Each number is 500 + 50 x the weight over the matrix's rms, rounded and kept within 0 to 999. Layers, rows and columns count from 0. Numbers have three digits each.

# up: layer 6 MLP up, 3072x768, rms 0.0963, rows 2104-2156, columns 384-511
# down: layer 6 MLP down (transposed), 3072x768, rms 0.0973, rows 2104-2155, columns 384-511
up2104:497448492598500554460506441480425626535529432538505494518489515593521489440538513489490534400551475477417454467487530607536506516519485511483579572500490482479387441516457521520440466460493530525522491524513441558432478487568558461580430450522569532488533510425470415448506474449433412512528471485568531425541526457551551532531504573459525508556542428476369499491435456558488477375465
down2104:484445472484483475512622526535569493525434527488552492437497484556459505467452530425531523464421498509460453520506475384484511497567468607480438543456499486602497435435527449537487459520485413518562504464440588554527405519465427431489563469463479510512435569528505538541475532510478502467511455504443437539558480464478526560445458504567441467544475522467607558520555494442540601517446
up2105:400501444515460488564478495413496470526466494500446525579563521477500530549460568631476398502510442528505511546513541594409530521483568471486538468516413584516504431521575505578582557557548454405595482524518516549516571463508424464566439517425506539532525467593534482510506488440479531525574521438545565515413625540422416509484464457489512429466510424570542524457507502448562514524542
down2105:526498483452614484528477509500532471530548546497519499460483441527517451400554513480542559468502459491470481500486471447511502486502449505520509561430428554403523533487443577458452411502481486521453530611487471481450484480435546463472544501571481538493526511484532477476417510507584477379416468482472426481570441416491501483413557544496474564539546512433470517559483543576549469458459
up2106:547544403500463537480440554499493529489390625436444581517529466499441531414543476560547569500435483477476470491527492453473463660580457585545518467545550588556505470467495509536503569514415536531554514450514500471559445538526481523601564408521498592581489571539562577456496486461509527440498463421441580503434501461520456443451426447568517480490558518486454557551452425481572426404488
down2106:561531607497568635579472469539519485503518439476530551480546540533438497509471496459538405494514425584559611542572400467424528371411507466596545545455475476410496493424563484491461475515634455539496508516554554597480541504545522575555508557492460489454536485499532428601425551513526545583587490558505469507481442554409555495447444413387585580533499504510531542437567487515493546550521
up2107:516403467435447525496478501559502433437483514551474534520496493524570469573533529425510640548495486511449571502409543502547495531538493644530491463513598485487441513517420495518409534488562519525431531483466485403527478518544505466523542578444471519482530519494483541446463496622466486521465401500562508535416522505443484597436605505510494560491408497545642523548441451540500521540608
down2107:600574404559547446597445383487466576538621454431452514521447545545434553478520481495479449472516512465497428523561458482474486553548483406452474537535470499485491503484480503348449489616472481486564555619502495611476359566500442473506504537496487488533444472516480502519425510417492479437542508522475507514497505432503507486503454600545473479444527500502424444501517474522503518462487
up2108:442493453481523483558508489508419488575506429522468485439397541509497536530485553529443428466518559606474465440468491491450612482477519520506536406446492495452626445463484444521532510495451480472448489457583557568518518670496547516522545411452557431523470481444441488434465459541513516490466500449494573549560466481449544497482383494460428566399469483428446416567568524429482506561559
down2108:554463499509532513378466530437518544474549553460420526449562493483521486502504473545548552582529478513464507492550523561478453533550535471493479519528558487484458510493511536566529504500465483511529560576499413414412485396567431519501426566516525570491547519511561429526432500530547489425539481548537441553454549429483453519493529497498540517515497497426554487492431457436458528442427
up2109:454454450514567537475551493514514579545557523528545566490545519515513495488504464427555407492548580461547538565554491512461549477447448574603517527588493440454517469515526401490519456452431543531469533513551485541484504545529463511527359532416407445405509525445534448389532544512552479461574502502555412476548473413522428515501438538494403472505453546574580525517480532457519493371548
down2109:507476503474488467465404594479419523501509448443548538538473531406524548431519569526580506432429505574490484585444484412496513420551557450447529523548600522435509522461552530540492473492545400503514518492534440471537485452477516529422525527552502529583445435529569529516443472473465542457534439446458567475465489530547555525593406472552642530471507516522380522581480513398486592508507
up2110:437453527461458526579518490482576589490521505504470502538526481424485533469452585458460395340501445524556505492460521550583521398482509501610531459541510532535568510555459585559537501483500432607462453406478427484581546488464532562472541536415565452515463478436506559490477535452462485466465473453483462555515562509484448567475443535512464506465551457559400615458490523487576540511449
down2110:532511495488502481572645533572473499661423631465479506463568519504536457538563449511529494500553463513537481508605465414555410578521437511433434496517523544555521501480471501517536499462545427564489497491601512517439478459554519479529421536468465542485521523514484536466440427506545395576532475440516560445632502446449471454423515483512628498516501479477491459479560456479461489516500
up2111:475521499541440512508490516514466488465546481540539542474499487532415553562583483468565532493539566420553547499481539503516520546529558467531533522457448562452471393591452532527535532523559501445541524550514604617623531486487613574524432523568474468547483500641552558443538426502467447522503576507442611420418554527476569443480424433510568540378554486467542396521528466471473471499558
down2111:449600380571574517429567512414471470530476606415537577465415413530454436479480466476481490600514438479416444470546495536478476420407530540511467515510491488566583448591534493444499462495380456574453636471454474494476530498538513535476489520454545585520467480478557470485446586467578531503413449514551430509494584510423452489399450487527444501546436496489507631535548480563442509488525
up2112:459471558506436567580489427507414532503573583591528454466415575521360448569520441528481514482568543517481540570517453527427513496501511479535496498443414566540492517570485500605563547443585470460504487454576477527462431507532538417493524533623530559505410410506503448506543537474522502559427550592524501496485510457481521526557506626364467513411545421519469482557527441483432477598518
down2112:455476625535421460599554471509455522525462508500488523567552540525416401516542464513437463444478428495430484504462460484518474458504505557559462529537429482485451463446554511333575472556584466486365404471431563572540525430483475505459580471495538452437588541523542537496452475459565507504508528466456418503555353492506461484504505509437485606469491532503483523466475547597491560503479
up2113:573542463522432564569501486442448554437459553451541434484573552527448474462503533692503433546462599457537539411548527446458479473480501551421562517552494583512508525542469495537541517503533470553526464495516559440512558507511500433450541535485574578453461470442461469529498483535468440500551444556498574499572509466483497546394580527538436506503574469490495422427552499442579447391448
down2113:524447484472509504551531476534485574544505464507577504580553442530464572580458390526595535487394461490439485559445550484576482454520531495498497421553445489453556486517476513496567540578466498476449477556468521533457580594553484571444564502581500543450453542556485466540497500544474543464549511470505445568435428490397510531410418474486539554543541511465463411517394511450565478541454
up2114:584549470526484406536461476537417518493520470549517391486509551492572509531601418478490541481423478468458472523357576583513550383466537539439515471488446465406540487517467419523488482548507531527501426464524425475533396487587415390501502538480514494499474524481475529504524478491452498504480468456583567446519535525530495554473569580484493484550510407464528429496591519546440507505459
down2114:453526522560561582547553505453531435534524498439475600579500465540502519488497505560450440450621497596496459519577428437492464543512494480561476447515569503498486524493580463563474451525520536483496503495428556541475542514495549604500507428548435494470479448480542477552484493524516477461515529501466462477458430456484494487554495380479531382495497508522552594524409546503515427462429
up2115:460402571518450531455547635524503490507499468502540527486495574472520422500410505597529442548519593655508498524550482531521524514587513511482483510459489532506511477508452549513630454521551482355510487563477490539507493498461597490605445483554504539482506482383463445511480606555563508411558462513521473552427557596592513494433475561409487565537538477469523535499438470493597584413470
down2115:501499539464419449573427502485498444491515478429509497572473469539500562496520492475403548500425493414591452498488510441524485426478480453537483472593524437451467500466511491611478519526448544625469500440452457477521459521565502508507626531512538458484501512580505482459532591476489573509507537476462531457454558406502485537552518590511485442435490488584484505515459588525426543572523
up2116:460503501384418481393513475452509484488499477450491535523475490455548562482529381551423511557525513519526508573494568532571492529531484507463472502479557495512592475500498552542520508389499492495464467569505542495474525528581346520515441589500403463509429458436515476573381465495397490493532488478513466424473543563580482523440512518508439474516465424522577517535509538418468493520561
down2116:471457597454543483524597521596567515543539479510517475406486430489491521464458534519540445489435453493514542404526507476501537479460487570546519467522555524520467546512526408512436397510558476482515616482513539493533524536542603570482597475551460520534476561469467498432595497453527489520465549443556516600525443469454479504496519548482643460492478492486424463426454506484493544374409
up2117:606572593533484429526524486533572542530497434503515498478473496575503515504441500506445542405516464536493586436447531493523420461467488572445546505598462532542444466525463492473442508531526477473468541522526518419541571518495472621578449480479394588475455527507543530485503466497547554576575526477554553481435481476531511449492542470580456485485577486488485618475472553526431484520531
down2117:514502460538505576434574569559456453491534465559650520389589654514555444496375449404623547530460523527430456594518475444503587608555556491456504474393595509412529541579497527449542468566460574437453498503560435552528477484452457435479458612375548481542525513480503515480437493544439410480535503494523468484485632521494460464510411464427576562526563457509499430485422494481494403565429
up2118:519513445588581461514414439512495501496529456571452505517536575470531525479476549558530423524434486487564465486436504485531523518533482521447527541508518505514525517448459501450598427423438446526473489628505469469516533483509497573553583425563446512569416476421547504541580452476470519556464500531526528563483523574572578487529537564393550542502460466440475588500533503492437510526511
down2118:483450568415451475483490559496515458510492505492496451445512530512504450435596518405432523478501465594526510425564480538447554496496445527504444455362512525549460487587499497549486577579572541463520479505466497524469459611477476437497433538421535464495551568607473421420463471503502524457533523467458506472490508435454482507492558469639511494558505555530517424477511527370571465444551
up2119:499495409547543511517537500451502475576566509573377386398534428497500475528495522593554536540619538450521502404516539467440545542478574628518467491509461492543573466500408468507575504422491469459487527469472460467478510451499532484472480550513449464502440487417531416545538534565491544510537431511518547510441518466570529497519565411494615449572543542389478623556452446502470588451576
down2119:542440536418477536538532458473420590499416525481619598607489612516481544491530512452439457527381461536468472516543450464456552531553420494493560594488590462552445432597527558476429490506504476555491479472499595525506544465486456441477502493482522490531530509570491497475546456468530499443407516559491566435451456584448520505612480479572596560422495547521540447489434493568421459492478
up2120:425563528497393526503539507458557600591453525582452528518451493499557614366529519569393510447559515469508497518450527529450586482460471497563483449448555454487434461553405451539485561563525534488510522486522506498528527507526450546507480312418521544485607525517511526474511483543445560527537586485477520485487563447414485482538450547470511508528487447523450471445539574513501474436506
down2120:504505575450488491420498589544447435458471469484487546531525527524496557536569491498435437495493585598535490467493570503423524537561526527602440512507533556442509526469639505509451481385468458520500482417523445528466540517530482610528623488531484437583508571475589560528527536524512427524480615493522639471489449570547539523337530479506484482574554540462423527401511501581501506551434
up2121:478456509459555550400518566511516460386432524527534499473457585471507525502464470538546549526447521454485555494593545482416452444531574539542496560458541574460496499549457549502538494493553369511533521515504491441508547536521488494495486440483523443518533596525407433468460498463514536545524523613490505443489413554422511469498437634359590475480461527468576426458505461537513549482568
down2121:442505500471537588483504382411439578522542490525499490491463494407517529538430517458545448479553437524528405498475479474489506487444476447539572543426565446353490550499580553478579450485469535462488537486388522549429504558519497471531450477618439549523486441457499558586553525407437501488540540466484539445511456506487500535543435495467510496589455435526472564454455481482528580475485
up2122:499466424464495521557545489533450503451525506546506462454542473528485523479554529531463486458649479517503551500468471427567556499465484470421491490491556525499567500515435441485540502460441467536483413445528474558539482504517488406523550551457516452513558441448582508466487554581531443574533425482509462531527487477525477495520478546479452538538440528490496517396522626484516366454499
down2122:492460510553536462541400544529479467569419500476514558503485430533534538500460474572516469488467586542449420424544373515526527540544601492513526402470582612522466420516485507562547554491598558575543529540530452481480549502517428532565463538551455593490495461450432452528484503518495546444515470579517516541381583492484521466416521460540546523547504476488512550478491425481547544509443
up2123:500514536554491457578540539589582504447491501489507528479427566488488502463491471397548521444515623593414516452465446487603479466515493463493423573493511512486470561354468470629528470563485493583572455507465624561483428425568565556540554586546482629599490447452483502472465643453546445554532561446544529499547460422443634501395619508560431454578444501561564593420492563532581474432609
down2123:506577456442381508478519479468489446410454440494531517561484505523472534617510603534608433611483518534507488424520440503557326515438428461483558502568513512527493443593465596496455457494465563556388636581479553472574528463486443445446518480544483445503551497550464431440410555595495544523426412535510449589520480443485570437510525500432560484504536521470475517470533468579463480536487
up2124:505494546533484620544500462481380652498474467460504596510514580577528476465517483459508494540465495590575482468523489570569431426469501492510498529610600368438566500569475524488433496560507513412484480435524512453510485458478437494507533534517499512480526462536595536448399473468529527392525477593507484559489449534491469471573516519450428405399495576516503387509606497538518437498521
down2124:518458512433469484555603511470464414472526506480510470497537495497524534566518467524468457599560522523461404475611427406480510527526506507484538595450614492512487438542448511528489591470485381519561548519556426566435519504409465493534508523494408487567468533573421493591520518577566516453446459525543485379501558436458516539451555516468600456462440584456537557443447479474593585528521
up2125:491478492470371471431400473482512581510498523519451558441474537417512464530478488498465499455570474552546410377477456491519470494551482484515538495518616531473495595461507457566420508502484539394522581406517456458479549513466487547557563475412530512464534496515486434502521419566366401520485538509443497454594520575534541465482456495483588473543568506429529503456442497483481600510528
down2125:477571531528490449306498461470580426457529480450531464481564436524516478481614439432420472461581439485456507587469630476485485421495511491494436575572455516551402465518457528460567543486509542445513462585497549534534439520529530515437460446559466556451461458464531411447458587486554539491450460508509481515567532418515508486542537557611503524472484462568463435568517543498543565520506
up2126:473455479588456442471506496458468471540452511542507494618565518545457514537479561537458494513539496578419483453499431552567502477391562545418504530523475510513515501484466469503527489549523547493513486505511528419477501597490469566479489524452507505433548502469544527454500578499507533482467531598530416491466471575496436461523506608449478504475488539488525459567604460579467456594550
down2126:541472510560503555400481485387548532499467588515584511557478448552474466381410495484505574434495421541516515571494474383477448571584516550490513460462467451445430481562442459482588514528469447417547502471455466504486449523419475480457498585508542557489453518558482457513475478541527478593500469573469517558584463519518540580509550389548543517532541448495536498483421401513454446552572
up2127:510544533479543473469470543455536511579521524550469578455533467453598446491494525410472485428507541522425394420597468524406559619445491564406551448519631500508431497585469534478410534449506536560496454458525500506436549534560493434487509499540535488562493495537560514490456548537458466487559472440555470503550476501468447495528465497544480520488495464428515523525504393425377418591453
down2127:504430517503484577488453487547529472471488428493638466491424546445466537517491524533523483567504513531542594496469565551571542484507419429411416532512481509457519466458530465480510461588387467427499502514439568495444473423437543566487530495626509574475553558475454457423417480464438504489468495561420453440488402508509504573451515489529416535537435500521603448486484527528590520458492
up2128:462536553477559502515568506524454514495487584447459457463467504428618470640561452504483523520532464408527537426469562483496474605524488417491475547486584564564500578674456498549473574397491633548501488523497472492535474548419516511434432591525467474429527536439478589545572461503478537543580484455474520529402477624586520454510524560533505467478551469540515563508576526513495472510595
down2128:537471477542411583518425512487461505526481528509512413532553462528467523518393512512494527518478458564482520470513486517563532403500455544447552418556463461433493538423473493507525540481534473523486541567551462515585531521589483501496534455466493536560504439510543543504482642488461523440484505570497527495553518444513529518548411536460473488570435511468512529523470490523562494459418
up2129:476582559480505521488517523514497486475453445492457481459562441537476544537598507437517475624457524502499588456577507484470547543493489443437555545464456482552603497480546535560501494576578535487551536584463540469438553453511487537547496466471440560507534501504435513501388464509549510492445570546504545481461403496472558560566481546482499522419542527580533571532492572506521475455475
down2129:454562450423431474556471481451476485521563412467457453526462555423496462492474536487452428491557434559608492497516510553480463549509563567565499472533603456485514507581507389481444429513427526477488465535542495527567543528436503563480433494508522441540516465487576534454611533529522567447594479493497482448499512557530478464487546432535498518498464497482469493478572443374477432536522
up2130:554490523528536483437547497570542537444577477431465452490486460520563558488570426463444562512582528479476532430482535449511495598557484557639425442566480535500616546514470467505480443501471569510490505473560536513466514505437479550467544501472486390488502519418495545534378510529512531597496507481485523552475443528383485497442464488567443474443527479485476409426391495513543531498542
down2130:487465507451497541606448527430496543554490415504515541564482492507408493537522464529526477615478429547565550496495423488536467405501474424530497533432493388457415378567542591544495511442510467592489374519517455449492465519430531487466544477453483422491505472509551538493506427455604473380533433431439569393452477525539521517470442606500541494524544504555488499570501542397499538452465
up2131:463427478504452457393610527606575483487420441612522457574531516524456498488421567430475468530499475574495518622439510577449567583552447495534484485492488546517561518492573494522516531514494541429563476508488384458558513522472619467434546530607486496560519400486530518535526513551497506480561569462525554578545514571506552463477469563455553544497528512459547492388552543539502508581465
down2131:413497506483518583421419518457458483407490497458498505506508419502524454481573540485560527480541532473541544430523409472486465560422410502370540491542518570456591508498528541527518422591524515465495509507573528556485508551556524431539526553468471544548494569453499419450554515514458510529471476555518470521438520568496478595497490528512521525440510444588475484539523476542462525485570
up2132:509554570575471507497508497495478560378451485578505503481536352460515551418392483662532540580537529495516498442474473497574481449616477454489533490516455539568411460482455498582558438560522558514444455532510464508478506543484483469475490496508470555489625503509461518536488394464529554469553552481452511475442505476512564590453582621516555466437474581515451569497514492548479423603530
down2132:454436575515458546508500481489523452495504489536525504494536524521579419609541583445536462449562556506539495454496601506532497568454434402473455491551540503500501388453427495444510543532543553507602559471480565515443364418574513492460499487522493557463473582477553545448530516447554499593582475488468523581366545492529457462452577495500505504544480522509435416466573523551448498425578
up2133:460581504503425512600506487522545527493451506501551554484492495553522486460544592510444482494542507436437500442568511533469478532529491469485544456492480545394487465431511600432545506457443527477431444508478494445485523573467375432458542532552545577462511456517527441577540485495508445483496436449417453442479417455586543436525493525575491413581526531526529510498597470475529513526513
down2133:566510514511489464462606527420506430502426540479501480483497480491507605519478461438570433554526512571421476499488599559538508454467606519486444479545601550521471575594535474489442502472607513420602504473516553552491498416423447482485433443507508474558447450584457594539415512554458533457464557529519483505543434558404463605483487509404490529455511445524514563559522485544439563528515
up2134:628444464454496459479484560416499457508513498544498591507506629590551488562527520509522464559456367542612442532487418647521472502445542524535451452499542486452339514485428503537519483464561429500474546465542454538609510499502481411486507503528425521497469540566544527508530457493517497476501493492533558507566499525502571562464555549554440563467509500515554508515464468473477518408486
down2134:471507524504560538448439551614502516509501505517544452528503434584585580482513567474546440460498471500460560493429513405502452532567447521488541529479484433522519439572474453512425561535475660550516457517526450456453529483498469527521394470518525499482572433416526557509493530469524540527393531478452511531485425582508489472504488504522543458453466477538494382533489498546513582552530
up2135:560518513466519565561473516543470517460492523439544543442469570639470510501526544521483481532490483478565496480456609562497434445519521574479444429596472442519564486466435467484448538386492527500486501491528512536522510488524495439463326549493622586438446532566478511492434470572474451480453510493416461450632540462503519591611489428550557537533454587473541518538484495522561491495461
down2135:448565482511495527439458489576564387566493518459465496561546434516501495536481540575552508564566471510487483603475440476496408481499498511479508506507550562543467609485500462543459412433466506555573482571552448467427471520517405514512580460553501474538560539544445507512470460563486457510528513563494488515445500514481476456451439531503454501507476424537540469510513448534514503551385
up2136:561558466471542473536526555484473423473427490553403520385465556416589572492545537521565499420478498535469522400446572473588510498467520563541546629476518527454443492447537463547530484456470488441505412497524466562468523432562512488416500474452561468501536448504429420472459453400441572529449486472507472484449480503561455556532539504508426478473601469460425504562520544542460464564490
down2136:454530444523455549519491446526528556525531590515489530528509487580426472496477533569485474561510483566529430584555479505515515555570502485477473386473495442480495529559511474438443462493577537485472591456416521461553556516435475537493558546507484557538445483514575531525528499528506465511525528464425490516501502570430590490510457501520617554408423422564506490542491547440549487488539
up2137:539605576545533512543506431435544449421530536575464470563586544422443515555455504437515583561442527581532383522506501505538531481462455466543439500441547620535463501487613500530458529605466509516429545455538494610479574514439437459488468464555558561433490464502517557426553549399513496408508492492446490503483407581502559655477506552457614601517435590495430469516578510489528505529463
down2137:466504558534498627501448468510482565439545456553555633419517506531512522530507521496469507520370465418409504597560494470443484555531477513429510628472485450543428476395509471539553412436617489507457444472521523468473533520436539503540542578416441468540584474568454551560558488499462495508434511469569432537485505511505505487570499515545425478569515454435485557499569456517534537469556
up2138:461500529514475453567554464508529487435523492520523486515512479494575458617536482476520453523534526469484456513510499535488475576499527566486561457450485523458433487494501571390469511558467480558517460533474503426466527504540490503552482529520511500544540523573516486441493456434595487598358496557446541427472505484544496542418458403486490570414532532509413510512570543514513473455534
down2138:552503484461521539557455517418474547508563524540459503531467556603526483531424489521439546471503470455453492565495590505462530435564457464584537519558402554470450521498563485552524507520498575475392586435513463550481440504569469584441579499552368505489530546414460537482481471592556521515496629529585536549551419472541402479507536477505414363486491417581539590491462530428513417510543
up2139:496486486575419567565536527486458485527513367424472520498470501490514440534536572539497529458525463493489434495490437556474550417316438510463458469475550493547524547493537486580449444490604534449492561549485571566558534512471501529447493638520533466400477394457469573507504493449437505642555457485546474472528448586474583507535460503418506546484516577536465416555515559556559527482506
down2139:445552548537521471419402488469499524508498590562509534480527444463470495430455452429510489524566482522548603552557517399566512496585479462544504490576453499522514426464540581442449528565378418667528447485468484429487516461535506533514490450489434480590502497595526408497451465415555477471459627483454548522477541482497453525499478490509547486535433431538451535484405505440514507438516
up2140:534560464585533418442537448486488440537505529482475493442624351608574472546516446492531491526537527455512527561452474453468516540548592489494387483399580480466567500433458568535529502484490507543453444509472611494542504554478441439444440477509450450499463480511575473604445434619527581512520473550421599459468436468454522481561535504587518424547452518394408414458526552541543481505451
down2140:472487603525468564535478512480581541580400507575489612548483634508534414467504507501506500517515606552510543523513546470484555520485501467502532530563424543548545529443516472480460485441443519578566551486592451481542528439550503519517501518453494529496411537553497500502524532383410437524473457579511414519500522536583520517446451510403436472522510463520538592473464470498524564499594
up2141:532566511492458450492582418552420517514458580548504455423466425532453465510476520612527459534506474479565462477492505482486559537553522479452497454495502478541479524526562542502570506425516468521473472435492462465517478489565560571539476482457561588515517523485546471464429579524501426587527543499485450531441543436486439505431549532410546444514435499600509485503467521473489542576495
down2141:438501551501574544418468532423461480550523417467533493623497530557459485467496419489586517494421537443436531505457437462484489405435526508494533486494473573456630495543537523473423525539457491559412562640490513553544605446465557539478541519554455537426493486603492455430462531552520453491476477442552469480604525562462443452562465501545485593522530505497507525455516526511564463455484
up2142:532492498516480526532535405618609575494526560546534584469473515477610507457598531544524557481530429473534561491572462496533497501519478497483491574435543415468523490580429408499454516470479528471545431497551556542580456484481431499463542590584567606418599454496510509509466556482520485464512516471612503497530497495464481446485445413406472551530505593543451427511543507501511524532477
down2142:490553468446459495519468492409457423438462438375372406572555554447443516540519433503507471578418549542469429518428415479475478514518444555490542449486549518547446527443580504515551416546549512530472562401458526518413497418521594447472530479430463522603435652505427560508483512489465559434492545506450474426485418468540527507517535520502534447475515433397536533540524405532479609432503
up2143:451479532473456489361460521471559500486465577539528471415428485531548497525499456458554402539463540467446571457552455566479493442478518507475588462554488488516500568449542499467450478547527465459458504441502479474406514525573467541456466454434365536537559419405523505508543418468474540486447434372430529483506496533477426442507435488542525454455543566479556460581626488461640509594511
down2143:519495429558457561511523553503496420506487500522472598515461433514522475392472507521487504484445453471547438546471497460480423625551495526553526570513430565398463492461506472562485535523462444577523453536455536549582355512523477478524491567496560506434492530527533517509547593543450448535525457482610346574442483460566534495576512559565518556479530540543441468514489521483377583499510
up2144:533488513496459363496615465525531506575511548494488544551496443465516513576507388509480526454436474511560467512584460579513520510525450521465433469551561489488522507445540466426464448610503513570470490467463447517494407565496487459499570560523527453503488477560541543548499468493462459486540503452572416439507499544461532478548454554415427497548502446452467531448475507517430536546451
down2144:489431525603534441527561469547573586485426554507531506537547503438477443539523578494453474496425530429395540512473508478480424429536450496560491540448484429472482456506454518573493545385452465529475589465425607481478489538511542530534485500475476534572592465449501420498567493494551586513542577521499555494446482514509523527621517480546600623480477531425550490549542432548508469528477
up2145:510564499527436439518608491445569493453537382535503454504553434499482515559496470479509467498458528558490428413544491694450540480491562522527502516508439453438495491429587469453509534480586428492457479506534506569506463556507506455493478590481460496498422496417472527443465406513466483466431541629444445457510501605436479423533561468542518520502506465447484420527478545485444509435430
down2145:457456564518540511451517435541429453513536531422535436454496488523520501463500482527429490540526441523511486486581532427638508477435482431517566583482566480612416521542500500511575437497528571465544461366461484495480491534500506578491446430434522545414507498482507569582580462552522496480492452442510488504465494521447443636471470541532473445451512468433543422442536473561506411596522
up2146:507559490516525485485511564498555395466523482507491563402549528475483486514439537603479506509576484525496436528532456469478602545420570581405563445434437504524520481555489459462460562399552509482522458437459469497480443543490506472500562384497519525542510436500480450584498521562451506426543461506541551521459428477487559509518518463551545511482530519548511518411526542523558492486555
down2146:493525646457484480536589472511511493487452503516559495543480529545542538494536490396555487537438496471468553483560495480522432454581495453551473509541572545525466519511513519509526474568395501523471478606576527518562546464532460491443483600503525458513452554478500514420556506481531510459435557475529497452570491517477496509468481540444464448513530482428505422583496504500436497507542
up2147:544499515361451492400520464519419543558448433569563430543530458536487519564469607504473451497517533572431509574471425574500503474485625531486489526480506543514548471454441496530523534507416593493563620494479488521555419466527503493405542418480516553507512435509518512432487506481399506498474470483579494450521534530542470493443548506564503461543464569520543520559494457496519530447545
down2147:513520453532583493564419548458508432547482610531527509528534508499470446478533582476434437545523514445547497549476485430474437477471527518555488438583431596597492491434518374597494465416485536475548461482495493464466513475541473539496436520535416480616501432549604480424483569558537511529494467503473459520483440519512551527558459568432399455468496471503574487499508418523517541463472
up2148:527479427583452404495439537478544513507587491619481413418536544518518540440529523521517534428496506478545508603535580517591458613557520560459552447486544522470451494401538492440430576545572403393498587587494429425540454468530526556480453575438545419520560455504446462452512418565525552635418585556499449525466530535502524500517518529484522579573462466478529481530544492490573543560540
down2148:529547606522544472408517556532472446545524592420470574517501424508432496521526462458449575587437448516480504472514589463504467445575545442579535595503519451511573570545447555554471455477427525546514513474486567547566510489648494527489517457525364503573440592455438474548462513455383448424475391443525567525525472466509498458601557511488518459522551597506533590482435507509466477452490
up2149:488479527460385541593448530421525456518546535485579578536473551549528544490623482497530511529474509543467548545611548579473520457445576548491394446499541460530583466462508486512490465437459444553524558547464460509429466536400424478505447500551337554500526533472518609462505470471505578557478487461447488452609536469442498528603456518585470520583485525461455557434558514498500479554511
down2149:537530496523560512548512463546470460482460376404494514473455487486490530511443511475492445441386463535482476428518512553571479547512441440508545546445488516526440507556416490514447506534516482469386467478571440514473442515532506451505588501437528456530514482476512459549479435476500530513477501540501564483454424434460525612493413526503435469407538526565561509552506542433569530458613
up2150:512498466486501353472447515481503506523587458525485486468482512479477465496494490511584477515525377450446575527474433541480546495486476534421535520531542634469514544528547555527458524543493527598526511509483474521459483507367492477477495563500515473584598527467439415414566495517549423563528460472470502463494481513531473476499568523513529458561520454446440487573396509509503600567408
down2150:554495479492498469504569596510417469433478529476495461562484499536539535585467504479550528532503519573434434583508478466617483495508462493529406510461475354562521550550504454512534482515533464552532451512491425543564427501536500490603529525505500522396439507571479544500453449407486553525525513432553476504538528479479469516472452539423509484525550487491516497450542524530560468438487
up2151:499452517428515480482512503561479455452463513514434512513461542455509565529479511503551452529483580475557595533453481486548515478446393534357435527523545454496546498518478557516499494564498457491475421462563566477468575496512470503449435444508481543441482538418516473491529446481489476504477550529432408505519542586438481536457513386422552481508486491516530415520473524458456394540556
down2151:476478501536447497528442460516520590416556550421508383505494453446572504650492531541468468549462508623514446411503507538553569456489519557504483518523463518575497524472429595487552547515560483449472467522483480467476414449420487438532478510497480504482459541570541535447592484546496507518538400482466410498564432504537511512454530525535522567523464470460457491472488551566509531483518
up2152:455608500523506573500585554437449507505503477424554616451536604515512468420515416447583433542476563450544660568629545435475511630618419456482458569416512530550586524505421487435566457484484471566493433483507370622464504485554484480549427342533562586385511566446482527502558483390410573509483439530480485607429631569448395467473507469495516593440600468533509447500618559411540514612507
down2152:453494583541505454387496598423397499530501392516545566553651514572525540430537531526504480463481449447434577536578434426512483524562405415537366491502401463600528407574459468467374495471461501585476513405534353588472540479484481463482545442558499560436495385564630467382542486384515588459463497517485491577464594543541472446452427580502515539517509499463538446469490553501512500516423
up2153:502446475541438512590415507489522549458498491530453436527562437482526517498459518547434485560477449456472537506598522604384463534490531528412518425578494505528482488549472510495474567526495454571511522533565429461432517536482559471501503527522558475499531555430466555494530513491516460419592503561564455572558449416482467462432526511515473496500493548523500476513538581553546465477477
down2153:463557570541450548445546526513502500535470487562563483485475529457443576484582483441449514532545588501564488498407478519533464480521494366478592443470454530585546402435546429485399601420513551477486546464540558373572531436506475527508544604496458534447447575410465549457487503548524479568467517480475426425518444550441522498408558433477546479502466393492503530478539533466446559502391
up2154:414597457526472458529462484448610473545516510475373444469423492574601465495505478480398471524549574485427458497528521527446533539448477488503515461515466467426583563477559466506501357487439476414412537506421515488390515470442551424434472457557516580492538566503547512527389364546543489493440509472514487627540452443550395427465443525471488444479615595390506488452488486520535562419623
down2154:544445531496491501377514591518395474472471557496509559618503455472418435503555508527485541489518424530551537436489503624590576449512515477497450494454521570465463557589478550452491507466527447504553441578515518437444546507395462493561444567455561515496482501508436547482434607431457478523545531463411529503549446476439476518528510486523510584539527476577530484448524461411500451471474
up2155:428524546542449463510531506537473545552463457454525473513511458501510467525404541464586520517576530481499535532510460566444562473463475471458415474516575483489563514539510535544447522402448488473559580538535531509486477466425435482479543464597546511446471468405484550429536519540480537537569493545577389471580490399573609565505402458439521517398577410404564485461443487442458492558471
down2155:489518573461503403475537455390427544466519510504501514469527408491430602418543506509509450489524444460616427544381507518454485507536564452469543445379576502516493470507454549532528604478493471516515533487560380636496438526472534454546525536509617535516494544462511493545476481398439467414533474567533517545541503494513503535447449455560410570539510504530471496524435482540607499508482
up2156:402506503519491578488505590437372426482361496499539468516492478439520500449474474472405527462494485503473540509460460534486427472604479509515498527495466501473496518529515550545502468407459491434506492465548502575495473494488450481350413541517523460469497443518504489437400495549619493509549467530448547465430473552511438477506460443426361426509381568541539519597551472465465529483530